python train.py --d_model=192 --n_head=2 --d_mlp=768 --activation="tanh_gelu" --bias="all" --decay_shape="linear" --batch_tokens=32768 --seq_len=256 --doc_mask=true --steps=4496 --dataset="wikipedia_en"
Each number is 128 + 32 x the weight over the matrix's rms, rounded and kept within 0 to 255. Layers, rows and columns count from 0.

# layer 6 MLP up, 768x192, rms 0.139, rows 478-486, columns 0-191
[[ 76  96 110 164 191 134 134 143 166  70 147  78 117 106 114 112 125  78 208 129 141 171 128 172 114  98 198  89 103 100  81 160 132 136 145 161 165  96  79  62 104 177 145 142  90 161 134  96  81  86 154 153 128 173 169 144 180 189 126 174 107 136 100 139 122 170 133 119 176 130 138 130  89  62 119 156 188  96  82  94  92 137  68 102 193 165 135 136 168 122 137 124 126 123 138 100  96 155 151  95 163  97 130 188 143 113 125 206 112 177  91  77 185 143 133 145  40 114 189 121 138 125 112 111  99 121 126  79 137 156  86  85 184 131 139 161 156  46 103  81 156 124  93 163  96 151 154 151 172 106 170 108 217 186 106 164 137 122 208 101 107 133 140 164 104 138 158  85 127 177 149  67  90 127 111 132  96 138 162  56 139 134 127 166 174 131 151 148 177 220 117 127]
 [134 137 161 150 172  73 127 178  91 174 146 109 122 104 142 108 153 170 131 154 169 113 148 110 147 117 152 152 172  86 120 121 118 113 145  82 140 155  95 139 165 140  91 137 160 103 120 160 124 166 107  82 154  89 165 176  98 151 159 130 132  79  98  69 104 138 173 119 143  67 145 109 132 150 149 161 210 116 139 204 128 126 123 154 116 165 173 154 116  92 129 126 110 165  83 208 143 116 140 123 125 115  86 123  95 133 143 146 121  88 159 134  94  89 129 140 130 140 110 111 105 117 140 101 183  99 188  84 185 173 145  98 108 161 159 144 186 146  86  64 155  87 136 122 141 133 113  56 122 156 127  59 135 163 100 148 139 137  90 151  64 135 185 127 147 121 105 114  78 110  88 144 132 172 119 140 115  94 103 173 102 117  57 115 150 166 157  66 115 140 181 112]
 [165  81 150 161 153 180 126 117 115 117 131 193 100  80  91 112 114 108 111 123 171 127 151 110 125 144 116 107 101  58 118 109 139 117 168  51 116  92 139 148 100 153 113 119 117 140 127 143 143 167 165 157 109  82 126 216 154 178 147 176 179 128 125 109 135 112 182 124  90 109 149  71 152 123 147 137  68 165 120 194 106 110  91 125 152 137 187 217 123  85 101 154 154 123 121 199 152 116 108 125 141  98 136 120 119  89  70 161  84 133 183 187 161  94  71 127 130 128 125 159 146 155 122 120 125 122 141  72 122 152 124  72  93 142 107 106 140  32 111 126 177 135 100 113  88  90  94 123 117 162 129 145 149 133 115  95 107  59 132 147 141 118 192 155 100 141 145 149 116 112 100 129 172 143 143 112 224 161 129 106 110 150 130  84  95 106 131  97 108 128 130 177]
 [149  89 101  99 123 168 121 102  97 166 148 139  90 149  81 119 211 105 108  89 182  81 130 113 100  56 145 191 140 108 194 117 122  82  96 113 124 187 154 118 139 168 110 101 123 130 187 112 109  86 140 164 146 113  97 103 131 156 116 145 125 158 144 158 132 222 143 134  89  81 147 157 131 149  90  90 162 131 123 164 130 152 171 107 156 118 102 152  86  63  76 104 133 118 110  85 146 105 108 164 114 113  78 112 188 119 178 143 122 131 108 125 157 155  82 205 107 100  76 161 133  89  86  85 154 122 134 129 128 151 143 125 113 145  91 187 146 148 137 138 115 106  94 181 137 114  97 110  73 119  92 103 127 138  96 121 140 103 117 156 146 102 148 147 139 108 176 170 103 158 136  99 118 115 147 163 179 119 138  96  59 149 109 186 157 141 138 124  67 110 131 175]
 [168 105  83 149 166 188 146 128 203 109 101 162 116  76 108 133  84 144  96 128  54 147 103 159 128 132 161 165 134 143 116 124 128 127 167  73 143 122 146 122 127 143 181 125  92  85 157 104 126 107 133 159 105 109 161 103 127 165 152 196  91 119  74 174 140 172 140 182 137 156 143  87 131 162 104  76  50 175 183 121 138  95 139 138 195 121 147 172 106 133 181  33 181  82 150 123 125 134 165 111 107 141 129 103 114 118 155 116 135 196 200  86 174 140 122 143 171  88 169 135  66 111  84 156 129 139 103 102 107  45  95 118 144 132 127 141 123 143  80 115 155 173  94  91  85  72 143 137 133 170 126 160  91 142 174 177 117 113 114  93 159 118 102 110 188 165 166 119 150 163 139 130 153 164 111 131 127 148 149  94 131 149  39 101 114  72 182 113 190 202  93 153]
 [ 95 125  85 154 177  71 130 137 118 125 113 133 120  64  96 136 137 121 151 148 106 166 162 100 153 185 124 114 157 151 125 126 135 143 121 115 134 154 166 102 159 157  96 175 133 106  94 133 165 175 112 184 112 100 122 161 129 143 133 134  70 179 147  99  89 140 141 112 116 147  96 123 140  96 137 147  76 141  92 120 107  74 110 163 116 150 184  72 162 102 133 135 139 166  95 154 138 134 117  91 108 171  70 151  56  68 162 128 158 119 144 152 146 111 117  69 138 138 164 203 160 197 117 118 152 109 159 164 106 186 125 141 132 112 113 156  88 140 103 144 142 200 153 114 113 146 153 113  78 147  65  91 112 168  89 106 120 139 214 115 126 104  92  86 103 148 117 135 115  57 114  81 137 124 127 162  88  85 123 139 145 150 138  95 126  96 124 155 173 108 111 164]
 [119  97 157  45 115  58 108 123 125 147 142 184  81  54 126  89 124 108 135  83 125 132 197 167  81  91 122 127 121 149 134 123 111 177 174  80 171 146  71 145 117  69 179 144 145 215 112 126 125 128 159 145  88 112 115 123 182 117 136 194 176 150 111 121 119  69 169 110 154 131 186 123 102 132  55 120 187 179 138 131 150 191 124  65 149 148 100 153  75 113 117 116 130 158 112 185 164 177 188 129 153 135 118 159 147 144  52 133 124 141 141 142 130 138 148 129  75  75 103 141 201  60 124 128 179 165 111 116  93 136 121 127  98  93 156 118  67 176  97 108 114 123 113  93  73 119  83 165 129 157 125 147  86 117 107 124 115 125 129 161 178 140 117 110 120 143 146  65 156  64 120 120 208  95 131 117  91  81 155 120  85 117 106 125 127 224 115 168 125 146 136  73]
 [168 159 112 149 209 116  99 165 160 130 151 158  87  79 136 128 135 157 112 167 132 155 138 141  95 178 104  89  73 155 107 141 159 156 167 169 123 131 120 134 169 114 181 170 114  68 102 111 152  94 158 187 112 131 118 128 136 148 119 186 139 111 133 171 156 137 145 133  96 157 169 165 145  84 156 144 165 141 130 151 164 132 107  74  65 190 156 164  99 141 190 104  75 138 138 125 188 187 106 142  98 102 114  95 128 109 114  77 170 123 160 157 128 179  52 154 103 195 168 159 194 202 147 144 151  97  86 143  64 152  94 113 110 121 109 150  88  94 135  66 109 143 100 148 111 158 143 157 124 113 111 163 178  71 134 114 114 149  83 114 104 137  90 123  95 132  74  77 159 143 118 186 146 171  79 123 143 110 112 149 127 127  87 120 167  65 107 142 197 134 178 108]
 [161 125 146 149 111 130  91  88 129 124 152 148 124 108 141 135 119 139  73 103 122 144 152 143 148 175  93  62 136 126 117 146 127 123 109 130 161  82 102  63 104 117 145 157 130 146  79  90 117 109 128  89 151 151 128  95 148 136 151 145  98 148 145  99 135 146 113 140 159 137 137 124 149 147  95 148 139 119 129 150 115 141  45 153 135 170 122  94 125 115 155  58  89 126 103 120 133 153 154 149 141 159 124 163 121  90 114  88 130 130 117 120 130 150 136 192 111 124 151 125 100 144 114 185 135 152 155 124 131 145 138 142  87 105 120 133 111  87 128 129  99  79 166 115  85 153 114 119 106 136 111 128 109 151 100 135 117 151 150 107 113 122 104 126 121 142  97 109 146 137  86 107 154 122 195 127 165 109 119 112 146 162 219 130 114 168 132 134 174 104 120 149]]
# layer 6 MLP down (transposed), 768x192, rms 0.118, rows 478-485, columns 0-191
[[142  86 141  74  96 120  71 122 107  91 170  90 138 135 106 116 155 178 116 114 107 136 155  83 111 169 106 188 103 191 199 178 125 108 151 123 170 170 136 126 120 175 156  50 101 156 161 173 124 154 119  95  98  93 152 168 213  97 144 108  80 143 105 154 180 117 140  82 148 157 126  65 138 132 184 140 162  85 117  94 150  86 114 117 129 121 110  66 137 130 144  87  98 145 128 173  52 109 117 136 158  59 170 180 129 125  86 103  81 136  77 136 135  83 146 132 131  95 169  90 115  59 133 150 210  70  92 152 113 123 162 109 178 164 123  97 153 140 141 170 176  91 151 125 152 145  82 144 104  88 150  77  85 112 226  94  63 144  80  92 148 187 152 168 122 117 147 176 217 172 120 137 106  84  92  54 145 104 118 145 114 131  63 185 143 143  87 124 126 185 144 162]
 [127 117 113 101 130 157 169 158 127  82 151 107 103 120  75 129 117 119 169 146 107 105 106 158 125 150  47 113 148 118 112 114 193 111 191 152 118 166 121 128 129 134 167 117 139 172 182 118 117 174 138 111 145 102 125 121 157 170  97 133 107 130 136 142 116 148 121 113 110 173 104 118 192  47  89 100 140 131 136 118 122 168 147 124 182 104 128 146  93 102 121 127  96 125 164  83 138  94  99 152 138 140 190 168 122 160 126  84 124 107 101 153  89 161 145 155 148 157 180 140 167 141 107  89 108 115 109 140 130 138  75  90 110 114 102 158 151 104 135 101 161 144 152 151 148 162 148 153 126 157 120 147 116 155 155 115 124 172  88  73 128 131 100 156  59 116 139 104 171 123 144 140 129 116 101 180 147 137 148  87  99 124 124 131 141 115 177 147 135 139 101 185]
 [192 122 147 161 173 101  96 201 150 148 133 109 155  56 101 158 141 141 132 135 120 128 102 126  97 106  73  71 139  82 124 108 133 158  85 125 150 108 129 125 128 104 140 101  85 117 145 177 144  69 108 137 103 117  94 143 142 139 127 121  91 146  82 176 135  55 144 170 108 145 148 135 123 152  79 133 152 126 143 127  98 110 171 100 135 123 149 121 123 100 113 162  86 109 158  99 147 108 108 199 106 131 146 145 129 163 109 158 207 140 105 133 134 100 105 151 110 193 111  63  93 161 134 147 140 158 112 117 169 111 136 120 115 182 151 134 144 171  97 168  66 146 140 103 141 128 138  96 130 109 148 159 120 148 156 125  97 114  96 159 106 180 124 120 109 138 130 174 103 104  59 155 118 178 111  95 110 112 127  82 112 137  83 129 110 129 177 131 142 103 144 100]
 [143 164 148  88 135 137  36 115  88 133 140 128 158 162 116 136 148 104 110 108 133 148 120 170 151 102 138 106  68 128  86 114 169 116 139 132 116 126  89 112 111 146 148 116  89 111 133 140  95  76 174  82 109  97 160 173 122 154  82 132 156 159 109 153 153 164 166 120 104 141 131 145 107 160 158 124 199 153 100  57 173 121 103 126  90 148 117 138 152  95 181 134 127  84 157 168 132  76 127 146 120 148 146 100  44 142 105 160 182  74  79 189 120  84 165 127 146 158 191 130  60 107 111 182 161 162 116 112 145 132 177  74 156 154 178 169 115 145 126  85 178 122 159  91 100 146 115 135 152  95 158 159 153 128  91 105 121  94 152 157 185 140 124 198 173 140 121 128 170 131 125 149 157 159 137 145 141 131 135  99  82 103 122 119 139 121 157 126  69 134 108 110]
 [104 100 150 137 148  89 117 125 125 118 178 144 117  94  90 121  64 110 132 179 197 122 127 141  98 134  75 150 174 102 146 134  47  95 172 219 124 110 127 125 135  96 151 106 113 185  72 188 122  96 165 109 122 130 135  68 133 173 180 182 155 108 138 130  87  38 140  71 161  54 120 126 154 159 144 171 201 124 145 171 154 209 108 140 150 153 124 118 151  91 124 109 162 163  98 167 165 131 109 142 174 130  94  93  98 125 124 113 107 190 157 103 118 142  92 126 112 160 109 161 155  89 110  74 115 120 187 114 161  91 176 196 166 155  82 163 160 121 137 134 132 203 153 121 136 109 169 117 181  94 134 109 171 127  85  79  81 117 115  66  72 104  60 135 121  75 138 101 187 104 165  86 118  73  92 137 117 115 106 108 111  66 139 145 136 167 107 152 112 150 155 194]
 [125 154  87 162 130 105 140 129 162 157 134 154 159 107  59  96 143 115 152 109 175  96 121 151 148 119  82 142  96 102 163 158 169 178 108 114 185 120 140 171  99 144  77 157  71 145 143 161 175 133 153  97 147 127 125 154 153 122 137 108 143 120 144 129 146 125 145 156 101 164 119 146 134 174 178 138 142 103 147  50  67 166 126  84 157 101 138 180  94 116 165 117 158 114 122 152 157 100  83 139 151 110 161 112 112 192 132 229 192 140 114 144 122 132 119 163  74 164  93 131  95 190  91 100 119 104  98 167  96 138 169 142 136  98 104 125  91 148 179 178 105 117 148 183 128 151 142 117 166  61 131 172  94  74 153 136 110 134 140 124 129  84 164 181 157 192 150  81 128  87 123 148 167 108 118 141 145 195 153  98 137 163 129 132  66 125 175 114 107  80 104  75]
 [145  91  80  98  96 121 173  90  94 156 168 133 120 161 123 129 132 104 128 177 123  85 120 105  84 219 111  50  85  99 105 147 149 157 129 157  85 125  96 152 145 149 135  70 198 113 153 131 145 133 118 108  97 141 114 126  88  78  86 160  81 122 163 131 123  98 127 169 132 105 109 130 124 126 160  96 106 132 128 117 156 136 143 101 100 114  94  99  81 124 146  89 154 143 110 118 136 179 146  99 141 117  73 133 183 117 128 145 146 105 137 108 117 182 154  54 145 130 139 153 159 140 100 118 156  93 101 151 124 146  77 116 127  16 141 126 126 138 127 140 147 130 120 114 133 148 133 164  77 202 140 100 138  97  80 126 200 202 145 194 180  90 158 155 105 174 154  58 134 120  77 143 157  75 118  24 117 105  82 111 183  84  56 173 110 172  85 184 103 107  95 137]
 [103 148  97 112 130 137  85  76 117 185 157 130 159 155 165  79 129 154 127 106 105  96 140 147 101 102 139 167 201 102 126 122 156 104 160  95 128  98 123  83  90 126  88 127  75 138  98 150  47  78  83 199 232  85 154 103  68 151  95  72 115 128 128 149 135 164 108  90 100 122 111 182 114  96 122 147 148 124 139 122 173 134 156  75 160 183  78 139 120 149 148 125  46 113 145 179 103 115  92 162 179 123 159 160 111 138  80 146 123 203 127 139 132 179 127 160 148 180 129 111  97 112  86 101 144 161 189 155 123 110 111  79  89 174 118 141 107 117 144 139  85 113 144 117 111 116 131 111  90 136 156 177 101 117 146 151 126 121 134 100 100 125 124 163 111 103 162 119 115  93 166  95 145 129 165 111 125 135 152 102 110  94  94 123 123 122 128 124 135 146 138 137]]